Each number is 128 + 32 x the weight over its row's rms, rounded and kept within 0 to 255. Layers, rows and columns count from 0. The size above them is the row's rms in percent of the matrix's.

# layer 2 MLP gate, 1792x448, rms 0.107, rows 709-729, columns 336-447
size [ 97 102  99  97  95  99  97  98 102 102 105  96  99  97 101  99 105 100 101  98 100]
[[166 118 151 106 171 177 176 104 134 159  67 146 123 121 127 140 142 122 158 127  89 137 129 198 133 145 134 160 149 163  90  95  87 140 152  72 108 105 171 168 152 142 119 132 146 117 207  89 112 160  96 147 134 179 112 145  86 116 116 207 112 166 162 121 110 172 131 157 133 153 123 116 112 155 108 125 155 196 131 149 117 155 128 157 146 200 178 139 163  58 113 188 134 109 192 131 181 118 124 144 129 123  81 119 100 132  88 148 153 117 142 124]
 [173 110 127 118 150 126 118 112 170 110  68 132 160 193 120 147 135 138 145  88 178 122 129 108 129  97 119 186 137  58 122 117 155 117  69 174 166 131  79 168 109 145 195 157  38 143  90 174 148 111 159 154  81 143  90 146 136 151 123 162 146 166  77 138  74 181 105 148 119 116 114 178 100 122 146 134 131 122 109  20 137 200 180 159  63 124 147 174 154  88  95  99 162  94 160 123  94 113 122 137  99 124 149  86 135 155 135 144 129  96 104 176]
 [ 95 140 151 127  94 213 129 160 172 174 148 142  92 165 134 109 200  78 148 109 123 130 148  88  88  92  95  80 120 145 144 154  91 187 132 180 134 129 141 179 110 164 117 136 155  89  82 157 167 147 121 134 137 122 137  87  63 148 173  87 131 135 152 127 161 158 105  74  73 137 152  76 123 152 159  65 131  97  99 116  56  70 100 103 119 117 135 129 114 138 137 131 145 131 166  74 147 101 117  87 160 104 148 158 171 104  88 126 181 120 167 128]
 [ 90 121 120  87 155  99 123 176 142  90 138 143 151  92 122 136 160 112 133 114 107 154 110 114 163 134 146  82  88 114 154  59 135 135  89 151 165 147 159 174 142 130 118 116 106 107  97 119 160 211 131 124 144  74 104 178 144  61 101 103 158  85 161 185 142 152 147  94 109 188 133 109 136 132 159 144 145  61 101 163 132 127 152  62 140 141 159 146 131 149  71  93 158 114 161 107 107 143  95 152 183  80 156 162 103  94 110 145 123 128  97  70]
 [111  82 149 131 143 206 101 109 181 153 124 154 130 177 146 150 111 162 156 131 152 132 167 138 145 152  89  94 142  94 134 131 160 142 139 117 134  80 146  99 103 139 255  78 165 119  65 170 138 152 105 162 117  80 146 101 150 148 121  47 107 127 123 133 116  81 182  95 130 110 153 162 142 146 119  94 113 145 110 105 102 171 117 139  30 148 144  88 141  70 190 134  81 167 158 118 101 147 151 122  87  91 131 142  90 144 120 104 102 160 107  93]
 [140 151 184 136 104 167 120  94 131 148 120 147 110 146 106  66 127 139 116 128 139  57  91 146 145 118 140 102 102 102 139 108 106 197 153  27 168  83 113 137  82 104  85 132 116  53  99 160 162 141 111  99  85 183 164  92 113 179 132 176 155 107 160 119  59  98 100 114  78  98  87 125 149 125 109 128 144 121  69 126 153 165 117 154 132 139 123 113 108 120  91 168 108 158 101 136 151 112 126 144  93  68 113 132 137 131 150  57 127  83 145 156]
 [  9 172 178  69 123 111 124 124 185 192  87 113 147 122 138  70 142 132 133 148 143  85 125 163 201 161 123 102 154  39 124 115 157 105 118 189 183 140 140  50 129  95  98 156 122 134 156  92 137 131 167 106  87 134 112 191  96 111 129  94  93 103 172 160 151 127 169 130  88 115 104 172 167 183 117  98 174 115 146  53 168 145  87  98 160 108 156 141 111  78  82 123 134 127 137 153 138 114  85  72 145 138 147 116  99 161 132  79  84 144 169 142]
 [148 118 155 118 168 133 153  83 119 137 159 112 105 124 154 122 161 121 121 141  84 173 153  85  95 153 171  73 102 145 141  66 135 140 104 124 112 163  39 130 163 172  69 153 160 161 127 104 107 133 155 130 168 125 111  97  34 160  78 164 128  90 129 156 113 152 103 176 140 157 159 123  63 176 141  59 117 126  65 140 106 114 116 138 115  88 153 124 137 156  75  95 101 168 133 144 110  61 181 144 143  81 119 175  90 136 117 153 106 106  99 137]
 [145  92 127 134  94 181  94  88 162 175  76 179  99  46 113 169 138 159 157 129 192 123 169 165 134 135 143 120  48 193 137 199 121  98 125 182 205 131  79 161  80  88  95 119 117 119 131 163 124  87 165 124 135 137 116 112 102 120 131 134  92 121 132 135 144 120 189 128 141  97 168 160 121  91 135 161 172 146 139 114 143 145 162 137  89  30 204 137 153 121 133 163 184  81 137 137 141 107  71 113 176 128 120  99 137 110  91  60  83 171 179 120]
 [175 134 165  92 152 133 123 121 102 136 119 123 153 107 119 130 127  78 126 188 166 168 120 105 121 106 137 118 170 163 120 157  98 159 126  72 126 193  75 123 139 174 117 143 129 103 153 106 129  92 130 101 166  96 107 159 128 113 138  94  89 117 192 125 147 119 179  96 114 104 178 139 133 166 112 111 120  81 111 155 138 137 131 161 149 114 164  88 102  78 148 184 154 100 137 132  90 132 146 156 122 151  83  98  93 130  85  69 134 106 147 119]
 [148 162 115 118 157 121 105 107  87 146 110 145 135 211 140 166 140 118 172 111  93 175 148 127 139 113 192 130 148 108 141 161 126 128 133  75 118 170  94  98 106 158 103 142 147 117 171 131 196 142  89 100 149  94 124 141 130 102 170 109 163 101 137 126 118 110 110 115 119 210 180 115 135 113 146 117 141 147 161 149 139 175  85 130 102  76 178 109 113 165 128 149  97  62 122  69 158 125 160  98 107  69 122 106 125  99 135 173 126 193 134  83]
 [176 152  79 106 118 137 187 136 147 131 134 182 104  82 113 151 115 101  94 152 182 154 153 112 101 164 125 106 119 117 110 135 101 151 160 139 138 108 151 175 126 129 144  97 159 126  82 147 126 128  36  90 130 165 133 119 112 118 149 115 106 136  41  56 129 151 154 152  92 174  92 116 203 172 126 120 188 125  87  74 192 156 168 141  90 137  84  69 134 129 137 156 118 109 145  86 131 125 110 164 149 123 113 130 143 147  64 125 117 143 180  95]
 [143 159 145 144  84 102 132  99 139  81 143 145  83 145 153 112 173 114 193 176 117 138  91 194 112  97 102 151 177  96 155  96 145 103 109  67 129 101 139 138 126 125 120 146  87 111  86 180 109 128 135 166  79 134 157 138 188 135 137 142 161 126 147 138 156  86 131 146  74 133 130 143 159 104 126 116 231  98  57 120 165 208 119 187 114 122  57 104 113  60 119 142 163 176 126  98 189 124 131 126 144 130 123 120 176 148 124  59 199  89 101  92]
 [141  82  71 111 166 131  99 133 147 119 127 103 162 100 169 192 128 118 148 158 141 122 166 102 116 128 182 130 115 150 128 145  84  98 164 124  96  99 153 112  76  84 114 130 122  70  74 129  88  80 108  76 158 114 156 113 126 121  97 201 156 154 156 126 160 122 121 132 146 155 145 158 146 167 135 155 225 139 133  91 159 123 135 113 125 154  85 175 118 101 156 108 133  96 134 176 118 161 117 134 160 170 108 111 159 163  96 123 147 152 111 115]
 [ 79 104 160 117 172  78 127 103  94 104 108 130 133 141 150 139 198 141 121 152 142 130 147 103 140  92 173  78 160 120 117 209 174 109  69 115 127  64 143 114 119 189 223 156 120 123 134 133 133 144 120 170 158 112 119 123 110 119  99 114  90  95 114 189 154 135  84  73 135 171 168 144 116 111 124 109  70 183  92 137 145 131 180 158  96  45 136 114 100 100 164 164 128 163 118 137 112 124 150 123 149 122 116 154 183 172 146  74 156  79 195 119]
 [162 172 114 140  84 193  90  77 120 189  91 143 141  64 161 117 139 124 179 160 112 149 157 139 160 180 163 100 145 135 136 129 164 112 160 107 146 122 117 149 135  74 138 124  71 108  94  88 107 122 151 133  97 104 167 206 129 119 103  85 156 147 179 150 107 103 236 152 127 130 148 159 153 190 156 136 166 123 149 174  77 140 164  87  43 153 110 136 132 106 164 157  92 110 157  83 133  82  92 137 132  90  91 148 101 116 110 177  85 144 125 154]
 [151 110 100 157  83 209 168  72 162 175 122 128 143 104 101 124 146 131 101 121 152 146 146 148  91 120 102 115 115 147 105 184 139 125  80 112 127 142 131 141  65 144 131 163 112 139 107 156 150 140  79 158  59 116 134 167 115 126 156 116 113 112 111 117  98 123  89  89 124 154 141 105 152 121 123 112  36 137 100 177  78 151 156 134 126 112 141 173 102 131 164 182 102 153 133 137 132 226  78 184 127 137  86 114  94 162 106  60 137 112 127 110]
 [182 122 183  59 138 123 115 135 120 162 138 110 165 124 137  87 170 145  82 151 147 162 195 128 116 112  82 142  85  94 210 164 186 108 118 129 112  63 102  43 123 206 130 132 164 144  73 160 157 140 122 142 193 180 117 110 105 148 114 173  77 163 170 136 128 156 110 154 164 147 150  58  78 108 113 122 101 139 170 110 154 112 152 169 140 130 107 139 164 139 162 136 125 141  98 122 122 118 138 137 171 125  89  52 186 117 135 132 142 165 138 117]
 [ 88 164 133  93 158 139 182 136 139 140 127 146 132 114  79 134  91 107 197 111 166 102 126  94 130 123 102 137 136 165 150 137 112 148  78 115 130 146 140 145 126  92 170 150  47 153 106 110 119 102 120  66  91 161 165 147  74 147 136 163 113  88  76 141 132 160 146 124 110 168 129 130 132 116 134 120 218 148 135 112 119 134 165 132 134 118 132 146 144  81 129  81 126 149 154 117 117  69  92 125 180  65 154 115 192  92 144 140  94 146 144 108]
 [ 93 127 121 134 176 120 102 113 101 133 135 141 124 164 143 126 159 139  97 102 133 109 104  75 175 147 122 127 152 103 176 142 102  84 153 140 101 118 122 175  75 161 180 175 122 123 165 140 115 150 163  62 169 137 175 124  51 157 144 132 145 125 122 163 157 145 154 170 155  75  84 135 153 114  79 164 128 168 124  97 183  86 151 126 103 144 133 151 184 115 186  64 112  91 106 137  98 108 182 169  96 129 114 165 126 141 158  92  94 201 168 173]
 [ 98 176 104 200 125 140 160 120 179 100  98 146 144 145 146 124 136 124 112  72 175 146 188  86  98 207 113 188  68 193 202 144 157 105  68 193 190 156 122 183 115 158  81 116 149 116  89 150 101 145 124 126  99 126 142 139 142  96 107 163 101 122 177 145 122 142 112 134 182  74 151 141 155 109 165 127 188 132 180 133 177  72 145  81 119  64 139 163 128 151 164 139 206 106 130 160 160 143  84 148 111 145 114  73 137 137  55 115 134 140 154 128]]
# layer 2 MLP up, 1792x448, rms 0.113, rows 709-729, columns 336-447
size [ 86  99  95  98  89  96 100  96 104 102 111  99 101 103 102 102  99  99 103  98  96]
[[101  69 119 146 114 125 111 123  93 123 102 105 142 133  88 132 208 154 140 131 125 162  81 117 189 100 151  67 184 105 114  73 151 138 172  65 159 107 122 133 119 117 196 180 118 102 110 137 143 151  86 102 102 152 118 141 175 163 117 116 107 109  83 112 157 125 153  99 160 217 141 160 109 134 135 123 133  70 161 132 166 127 155 144 203 171 116 110 101 177  94 156 187 140 111 148 114 155 115 179 147 133 129 103 114  58 117  66 112 181  94 104]
 [170 132 132  78 128 159 142 158 191 151 143 120 120 184 126 122 120  68  95 129 151 135  96 161 152 166 179 101  78 131 119 135 139 108 101 156 199 158 112  98  94 101 138 100  86 186 102 150 180 141 135 116 108  71 147  75 131 141 106 118 149 131 136 165 184 142 164 125 156  65 149  95 143  78 152  85 125  82  68 111 128 126 155 123 112 127 164  86 119 109  34 117  76 146 138 141  64 172  97 149 102 214 105 142 147  97 127 145 103 156  57  91]
 [171  97 153 131  85 152  92 129 139 103 127 115 130 193 149 172  89  92 150 149 165  80 149 187 198 129 110 132  74  67 115 114 153 114  88 136 200  84  96 135 104  73 114 126 101 146 121 133 126 109 158 132  77 136 161 111 174  87  95 173 123 126 160 147 174  88 115 114 140 134 130  78 128 138 120 137  65 154 117 115 132 131 121  41 108  64 155 191 115 123 167 142 164 158 108 133 161 168 103 141 139 161 129 114 111 117 165 124 100 124 134 181]
 [221 116 112  95  82 120  96 117  77 134  91 193 171 122 120 163  99 147  82 165 138 122 124 117 124  92 181  85 120 149 107 154  58 120 150  98 128 113  40 129 142 191 106 155 119 131 140 127  91 109 126 130 146 127 116  87 106 155  98 136 116 124 111  91 140 153 169  82 137 133 122 101 169  35 126 138 132 149 133  68 131  92 123 179  67 145 142 117 114 136 124 167 113  82 107  82 118 112 160  77 139 164 140 109  92 156 130 120 185 120 131 104]
 [ 97  64 109 134 110 189  98  98 177 150 122 102 157 167 123 125 120 173 117 140 118  97 220 146 152 113  97 146 133  92 159 140 128 140 170 134 163 113 157 112 101 193 238 124 167 145  87 163 133 124 104 130 162  58 144 107 100 143 116  34  93 131 123 106 134  85 172 131 161  96 173 133 135 134 114 105 135 148 102 134 104 181  97 162  75 154 126 131 123  94 187 142  75 179 114 145 113 114 124 155 118 105 122 182  65 150 123 106  67 156 103 116]
 [141 183 102 169 124 107 159 101 110 137 147 120 153 164 102 129  92 109 126 123 156 117  94  97 136 114 146 162 122 170 195 151 164 112 177 100 117 160 155 131 161  91 102 154 164 141 138 145  87 141 106 146 144  78  81  99 109  67  92 172 143 166 138 102  79 207 140 142 138 190 121 140 103 122 173 125 150 153 141 142 134 186  50 128 166 196 110 140 148  96 124 154 130  81  81  97  89 121  89 119 189 115 112 131  84 143  84 144 124 139 125 144]
 [ 57 160 141 132 101  90 148 128 187 146 110  93 121 149 129  88 142 139 134 144 126 144  91  98 203 158 154 176 124 112 123 113 102 101 174 133 148 110 128 124 151  94 134 134  92 118 131 134 116 183 108 130 106  72 155 170 183 127 144 110 114 118 143 143 166  77 194 101  83 150 167 145 142 152 154 124 158  65 157  84 103 140 121 146 179 129 111 159  69 106 152  77 170 123 170 152 121 135 117 111 158  92 124 118 122 121 129  82 126 101 173 135]
 [147  95 133  80 173 171 134  95 165 191 121 172 132 133 144 122 146 136  67 128 172 135 135 150  95 118 133 107 129 126 132 115 106 104  91 182 126 141  64 127 129 150  25 136 103 192 148 132 122  83 159 152 169 151 193 111  80 158  77 116 134  99 108 116  80 198  97 160  94 128 138 105 143 154 168 129 150 103  83 129 116 128 109 165  87 102 219 140 169 167 159  84 155 162 140 145 117  90 125  92 113  91 110 141 168 158 102 111  87  99  95  79]
 [103 144 115 146 102 106 162 164 125  78 142  97 129 217 136  88 146 153 117 137 136  96 139 130 136 172  94 107 133 115 192  92 146 112 143 103 110 106 123 130 158 127 148 102 170 211 137 113 129 190 122 113 165 154 175 157 126 129  72  93 100  91 142 135 154 102 118 124  97 159 134  98 131 161 117 175 122 116 106 155 104 151 156  81 136 202 118  83 179 146 127  68  90 167 201  67 180 135 157 106 109 117 140 124 102 157 164 175 151 165  70 122]
 [193 109 128 153 149 105 174 164 130  56 190 126  80 129 154 100 126 147 140 145 171 166 157  91 134 153 163  98 164  94 140 162 190 151 107 127  87 117 100 130 121  96 167 160 118 130  73 133  99 126 186 103 123 179  59 126 126 163 127 118 136 106 141 163 130  95  90 167 121 134 131  98 114 195  76 138 139 137 139 120 163 176 125 186 146 176 133 116 197 174  80 143 109 130  81 151  55 177 101 135 105 168 135 196 173 135 131 145  75 112 131 126]
 [148 126 179 121 168  71 173 126 204  62 174 116 105 126 114 152 160 152 133  70 173  79 100 141  74 104  62  73 156 143 168 133 194 112 103 141 147 106 150 186 134 114  86 109  95  99 128 110 110 140 175 143 165 165  99 133 140 106 181 118 152 115 116 156 114 134 172 106 163 106 132 145 135 101 107 173 151 171 180 146 171 120 140 124 125 171  81 147 170 163  50 166 151 201 139 196 128  98 121 130 133 142 130  55 168 108 109 149 113  95 157 103]
 [117 123 181 113 134 130  91 169 124  97 131 121 113 111  86  94  86 145  52 144 128 153 162 170 188 128 141 102  98 124 141 134 159  98 122  88 190 138 123 113 151 146 166 115 227  90 127 150 110  83 162 135  90  72 161 165  78 132 117 101  91  93  98 137  51 150 152 134 119 124 157 104 123 147  91 127 184  98  99 151 116 156 139 125 119 140 159 166 134 192 117  87  86 101 149 166 119 145 139  99  73 165 156 139  92 134  75 134 154 160  60 120]
 [168 178 154 192 107 149 138 113 141  71  62 163  87 142 106 150 151 138 131 135 160 118 162 157  87  85 113 157 165 109 120 155  99 115 145 133 165  73 158 125 128  87 153 161  98  74 127 157 170 136 116 108  91 110 171 125 199 141 119 106 185 138 141 164  63 138  89 127 126 113 127 164 111 143 138 133 183 115 121 117 141 128 123 169 130 144 113 168 139 109 189 164 143  46 112 118 159  97  95 142 162  89 106 137 154 155  89 114 105 151 131 140]
 [161  81 111 135 126 151 175 112 111 143 104 158  90  78 111 175 128 129 108  91 185  91 168 131 172 195 154 123  79 167 103 127  69 134 141 108 166 130  73 142 101 197 167 152 135 114  91  97 118  99 141 107 104 142 147  91 167 103  89 161 107 175 203 139 119 135 147 121 124 161 120 132 108 133 114 126 130 167 101 131 131  71 123 149  86  38 135 141 135  57 152  69 145 137 113 146 119 156 157  97 136 150 125 117 135 127 106 135 103 115 152 174]
 [156 167 127 163 142 102 112 141 111 184  86 111 145 102 120 135 162 134 110 149 171 172 168 147 186 145 165  51  87  67 135  72  98 106  99  98  11 170 127 181 130 161 112 120 116 148  93  90 110 167  92 126  80  93 107  90  87 113 103 125 174 150 198  84 166 175 147 116 147 178 201 160 110 129 155 122 202 123 132 107  88 200  70 103 179  79 173 138 140 112 119 130 123 141 141  81 116 128 106 125 105 144 152 119 149 112 157  99 105 167  99 101]
 [117 139 132 100  95 106 115 178 107  75 142 164 120 135 159 128 127 134  57 153 170 153 181  41 132 134 142  68 112 147 196 108 152 184 146 144  59 131 134 132 169  93  91  77  60 164 109 156 198 114 101 118 158  84 153  93 180 106 174 129  75 106  36 158 102 123 140 133 134 226 112 100 137 149 133 142  93  91  90 121 131 146 133 145 141 126 128 174 134 137 103 133 139 169 163  97 125 153 154  67  98 150 132 113 126 126 129 123 108 109 104  74]
 [ 73 140 205 111 146  49 109 161 129 130 108 166  90 142  98 156 146  92 139 101 102 143 148  85 104 103 138  94 154 139 126  90 137 101 105  24 151 124 103 147 155  65  98 129 155  81 143  92 104 145 126  76 184 129 124 136 120 101 131 106  90 191 153 153 105  91 103 157  59 152 170 130 159 142 117 124 179 114 118  95 152 106 101 107 150  80 102 127 187 104 133  84 108 165 140 167 172 109 158 100 107 121 133 154 150  97 129 132 145 173 154 161]
 [136 138 130 152 130 170 161 108 150 179 102 139 120  90 154 102 154 111 147 123  96 167 113  64 145  77 179 127 113 101 159 121 173  96 114  77 116 150 101 169 114  96 123 108 158 125 150 164 116  97 139  86  75 164 176 127 140 144 151 113 174 119 147 119 137 112 110 110  72 121 120 161 133 134 132 184 123  95 177 134 139 183 146 114 173  84 162 143 106 125 106 146  90  72 124 177 162 103 102 117 115  83 180 131 119 156 105 186 135 168 119  89]
 [160 130 181 115  94 127 122  77 122 119 110 134 130 141 144  77 130 125  53 120 114 138 181  80  73 125 129 138 184 136 140 138 151 146 117 122  99 109 103 180 114  70 101 144 100 197 147 156 141 189 151 106  44 131 113 147  73 144 109 102 177 109 108 174 169  73  64 157 120 127 107 112 104 106 132 117  92  50 112 108  47 150 120 183 118 131  90 109 123 119  74 131 115 140 162  84 205 137  82 125 146 186 143 105 147 158 125 157  78 183 177 119]
 [152 162 155 154 106 133 121 106  78 110 140  88 136  93 162 108 130 156 141 112 127  93 172 121 213 139 125 149 164 145 180 199 128  89  69 159 177 120 192 127 148 119 166 171 132 145 150  86 106 151 132 121 160 100 154 136 106 163  86  69 137 100  92 123 162 140 157 108 142  80  87 121 133  95  62 106  94 143 180 132 161 112 143 141  97  73 136 130 106  76 130 167 108  89 165 154  85 110 166  98  82 169 153 142 122 128 134 165 114 140  99 164]
 [138 180 124 118  96 175 110 111  45 128 135 149 119  75  77 134 153 186 144  66 108 132 133  82  84 130  87 142 146 143 174 155 130 103 100 130 112 142 119 124 151  82  99 130 104  93 140 120 147 134  61 171 130 168 112 141 148 128 147  99 100 171 142 133 133 157 135 127 112 170 152 149 128 147 158 154 100 128 125 126 104 144 135 143 111 122  99 114 116 110 155 140 184  92 174 189 126  74 100 146 110  85  69  95 173 196  92  66 125 154 172 164]]
# layer 2 MLP down (transposed), 1792x448, rms 0.0993, rows 709-728, columns 336-447
size [100 100  96  94  96 102 100  91  97  98 106 101 103 101 100 101  98  94 104 101]
[[160 173 158  76 124  93 105 109 138 152 198 106 110 176 148 160 116  68 133 112  86  81 174 151 138 161 146 131 142 194 153 139 187  87 120 160 103 157 103 128 100 174  68 127 165 102 112 101  71 138 143 177 110  82 173 115 166 151 162 172 150 124 191 168  28  80  77 117 131  75 112 128 181 100 115 102 136 156 109 143 118 165 120 157 118  96 131 115 147  79 163  97  89 159 183 159 132 154 121 107 141 136  68 109 155 171 142 101 118 115 143 197]
 [ 61 134 127 146 124 140 123 112 121 137  58 136 151 172 135 158 103 120 140 104 119  60 129 116 190  50 109 141 148 112 122 128 127 185 135 131  97 111 108 135 136 120 162 149  78 135  96 155  98 126  95 185 127 150 143 123 186  99 156 175  91 124  89 142  86 160 157 153 120 141 120 192 175 176  82 124 111 173 197 109 151 102 144 180 102  81 105 149 152  69 140 140 158  86 186 120 121  81 159 127 174  82 186 115 110 164 147 128 143 133 158 108]
 [ 80 124 156 107 103 130 121 168  68 164 148 133 157  83 115  92 125 127  88 138  55 185 117 103  98 120 158 125 152 184 125 161 108 129 117  74  69 137 151 117 130 170 128 137 155 107  91 133 149 137 165 139 165 117 117 121  13 142 126  79 132 138 119  83 110 163 145 136  87 162 121 124 160 138 164 159 130 116 157 148 135 138 145 136 147 167 105  78 104 141  94 120  93 136 150 189  98 161 164 118 102 104 135 157 140 151  92 139 178 157 116 110]
 [ 77 142 151 187 156  36 155 110 100 129 201  87  91  83  89 131 180  80 105 107  76 177 133 180 149 106  76 137  96  90 124 111 165 155 157 139 113 123  94  92 125 140 161  96  86 182 135 166 140 163 110  84 176 110 135 180 135 118 125 151 109 120 137 138 120 189  94 144 135 205 180 130 107 139 165 156 118  89 140 141 139 155 132  96 168 137 134 116 103 192 117 124 173 175 146 143 111 152 127 176 152  38 115 142 180 109 135 140 118 110  92 130]
 [147 148 168 133  92 114 169 129 123 104 130 151 137  79 103 131 134  77 126 118 135 134  63 166 104 138 140 116 145 180  96 103 161 135 114 166  67 163 131 179 151  96  47 148 102 151 152 106 132 153 111  91 119 177  92 154 149  83 153 131 132 142 145 143 106 165 111 123 116 165 155 147 105 136  99 188 120 108 190 160 115  53  97 105 183  98 142 182 106 168 118 131 150  97  96 115 163 123 113 122 183 142 106  73 176 127 162 164 133 104 158 145]
 [152 132  89 134 144 182 160 146 103 131 117 141  94 106 146  78 161 216 172 142  89 109 138 183 105  71 199 126 142 138 138 130  80 194 161 114 149  95 138 122  81 152 150  71 141  86  58  75 172 124 161 100  97 137 155 134 181  84 107 128 156 105 162 164 137  67 150 142  82 121 130 165 123 171 126 117 128 124 129  60  97 141  83 127  93 112 129 184 104 184 180 126 151  66 157 133 149 109 124 150 140 159 174 127 188  99 120  70 167  95 107  75]
 [165 210 195 122 139 122 130 135  91  71 172 145 114 141 120 128 135  73 130 135 184 142 164 128  66 119 104 141 111  90 144 145 130 196  58 127 116 131 121 105 176 106 148 126 146 114 143 126 149 104 165 166 221 190 150 138 129 183 138 144 171  97  80 102 138 115 105  63 184  86 140 124 138 131  87 175  75 149 102 110 131 111  95 109  73 132 178 157 160 140 134 140 118 152 132 128 112 122  85 142 142 135 178 164 116  38 135 138 163 210 135 153]
 [145 142 130 128  82 113 123 190 127  82 115 138 113  83 117 153  92  90 169 135 118 114 135 122 149  94 111 144 136 140  77 131 137 136 159  68 129  90 165 113  76 101 170 109 139  75 143  72  98 148  77 116 116 118 101 134 208 112 142 160 145 122 119 124 151  66 126 125 112 127 116 133 142 125  74 136 133 127 166 178 103 127 180  97 157 143  74 160 110 109 126 145 114 142 131 131  83 192 112 180 135 161 149 146 120  90 129 136 120 175 160 150]
 [120  99 161 135  77 212  78 130 134 161 144 132 201  74 114 112 155 183 179 135  93 163 114 108 173 112 119 129  91  88 129 154 111 147 143 184 163 124 179  90  93 129 164 105  91  80 112 134  86  85 144  30 121 127 122 129 146 125 174 203  81 169 157 175  95 122 201 144 167 157 126 159 121 110 118  93 124 119 139  82 169 115 105 129 124 106 182 154  98 114  77 151 133 112  94 151 106 128 139 152 124 130 102 106 139 141 109 127 129  51 169 108]
 [105 159  99 104 140 124  96  90 169 120  82 130 117 105 111 112 145 111 166 114 129 100 153 154 120 106 149 158  51 124 116 118 120 155 125 161 130 103  89 168 151 149 139 103 111 160 177 108 141 113  92 174 118 140 129  82  88  98 121 150 149 178 135  85 127 150 108  89 111 113 129 168 162  79 152 131 110  94 148 147 136 142 134  74  89  60 102 167 108 160 161 106  76  67 144 162 132  91 142 109 153 103 166  94  95 128 151  79 166 170 160  96]
 [177 133 112 166 122  96  91 179  82 156 125 161 172 127 194  74  44 128 127 155 131  97 151 144 195  87 142 139 139 172 131 145 130 171 143  95 129 128 115  74  71 127 157 139 120 132 144 144 153  93 104 112 142 133  61 106  96  93 139 160 112 182 136 164 146  97  88 146 146  97  90  91 138 143  72  68 160 114 120 123 125 142  93  91  97  74 150 173  79 138 100 196 139  68 125 148 131 129 176  78 133 117  84 152  94 127 189  56 126 144 115 159]
 [185 125  65 139 136 153 139  90 127 116 115 131  96  87 197  88 201 168 192  65 126 180 143 143 108  96  98 132 125 111  93 132 136 149 124 183 110  75 164 142 126 117  77 146  93 149 199  78 135 122 155  99 132 169  96 122 172 119 152 116 187  94 128 180 115  87 153 174 164 150 107 206  97  91 144 103  69 112 117 135 168  76  77 145  94 123 119 146  95 107 125 188 185 155 126 129 112 135 158  99 206 144 160 146 172 139 196 188  85 123 121  85]
 [ 91  82 141  96 119 112 150 142 132 174 138 103 135 109 138 103  93 106 128  92 128 110  95 128 152 161 128 164 113  99  83 136 184 124 113 130  50 133 139 197 126  96 130 133 144 143 132 149 123 133 164 112 204 143 130 109  96 152 193  88  96 109 136  96 201 112 122 149  97 145 176 114 128 120 119 107  88  95 150 121 131  84 107  55 101 140 133  99 145 135  74  85  74 179 114 153 154 167 143 102 122 123 103 161  61 135 129 169 147  90 161 127]
 [135 110  96 112 135 104 100  61  97 110 153 148 145 140 120  95 142 143 167 108 127  77 118 150  91 138 120 137 151 128  69  86 201 159 178 168 125 179 112 146 158 129  87 146 108 101 152 103 111 172 105 154 168 107 108 162 110 163 137  77 187 103 117 111 164  94 165  71 138 144 105 132 141 114 108 124 151 106 119 143  92 164 115 157 193 156 153 131 110 143 140 151 159 138  69  83 134 116  95 113 153 119 122 142 128 106 130 150 158 124  74 114]
 [ 97 162 121 152 119 130 128 167 133 129 136 178 120 117 113  66 133 163 163 148  92 112 110 142  66 118 132  89 136 156 121 161 140 129 164 129 168  99 121  85 159 144 103 122 169 114 141 114 103 109 149 104 202 173 135 112  95 162 139 123 101 136 142 135 131  89 101 107 132  51 139 122 111 195 132 131  81  95  89 126 140 115 125 139 130 128 121 122  99  94  99 150 136  94  88 154 136 138 174 105 149 168 119 115  76 149 132  91 174  93 100 133]
 [102 151 132 182 144 206  65 131 114 162  77  64 156 148 122 117  80 150 158 145  97 114 109 108 124 150 197 141 109 134 128 133  99  63 183 102 112 127  99  93 112  96 216 135 140  84 112 127 122 133 141 183  96 164 105 116  67  84 128 134 161  80 124  77 143 110 130 120 153  71 122 139 105 156 171 144 121 124 209 122 188  72  91 142 107 130  79 102  83 124 155  74 125 172  99 157 137 126 153 161 183 190 117 124 133 119 144 156 109  98 107 124]
 [102 119 135 159 110 165 186 118 100  81 131  76 152  99 156  72 200 173 126 142  87 123 118 103 110 146 115 213 109 113 116 109 131 114 106 142 147 125 176  99  83 127  91 167 106 105  82 133 132 136 114 136 144  84  99 151 153 153  80 111 124  78 137 172  63 167 112 147 207 109 111 132 147 125 164 124 108 174 164 220 109 147 168 131 120 130 127 114 104 181 102 143 103 143 105  88 107 142 114 159 159 152  85 129 122 120 185 102 160 124 110 112]
 [101 103 130 111 144 142  92 138 113 128 154 111 130 187 131 163 121 169  40 146 148  52 126 165 133 182 112 172 108 129 121 174  99 120 120 130 152 133 132 130 160 162 151 180 138 153 124 100 102 156 119 125 151  96 101 129 147 121 137 130 100 146 162 132 135 136 153 176 168 146 134 138 125 170 170 104 105 108 116 164 124  91 100 106  86 149 117  95 155 131 174  74 156 101 156 128 117 161 127 132 156 208  87  85 104 142 138  91 109 114 149 136]
 [ 93 113 140 168 120  72 118 142 134 163 113 128 140 119 131 145 166 109 144 140 119 141  66 137 150 148 155 111  83 153 111  89  95  59 122 194 150 105 126 123  92  94  95 130  67 121  61  83 117 110 105 124 127 165 146 114 144 116 134 143  55 126 168 109 106 197 139 123  96 112  84 149 134 106  98 133 151 186 135  89 177 120 137  60 182  89 137 107 121 140 157 101 119 190 109 143 136 137 247 128 129 102 128 114 141 102 138 149 113 104 136 150]
 [125 125 107  96 184 116  76  93 102 117  97 190 108 133 120 107  72 112  54 221  84 182 117 120 118 161 127  96  44 163 139  97 113 181 154  67 101 191  51  97 124 163 115 119  89 102 121 199 102  94  41 114 147 147  87 161 122 144 140 154  39 136 164 129  93 110 151 109 156 168 143 110 133 119 160  95 157  78 131 184 138 138 128 149 107 208 144 132 125 110 119 140 175 172  90  80 128 170 116  98 187 102 118  98 161  88  85 138 152 145 147 123]]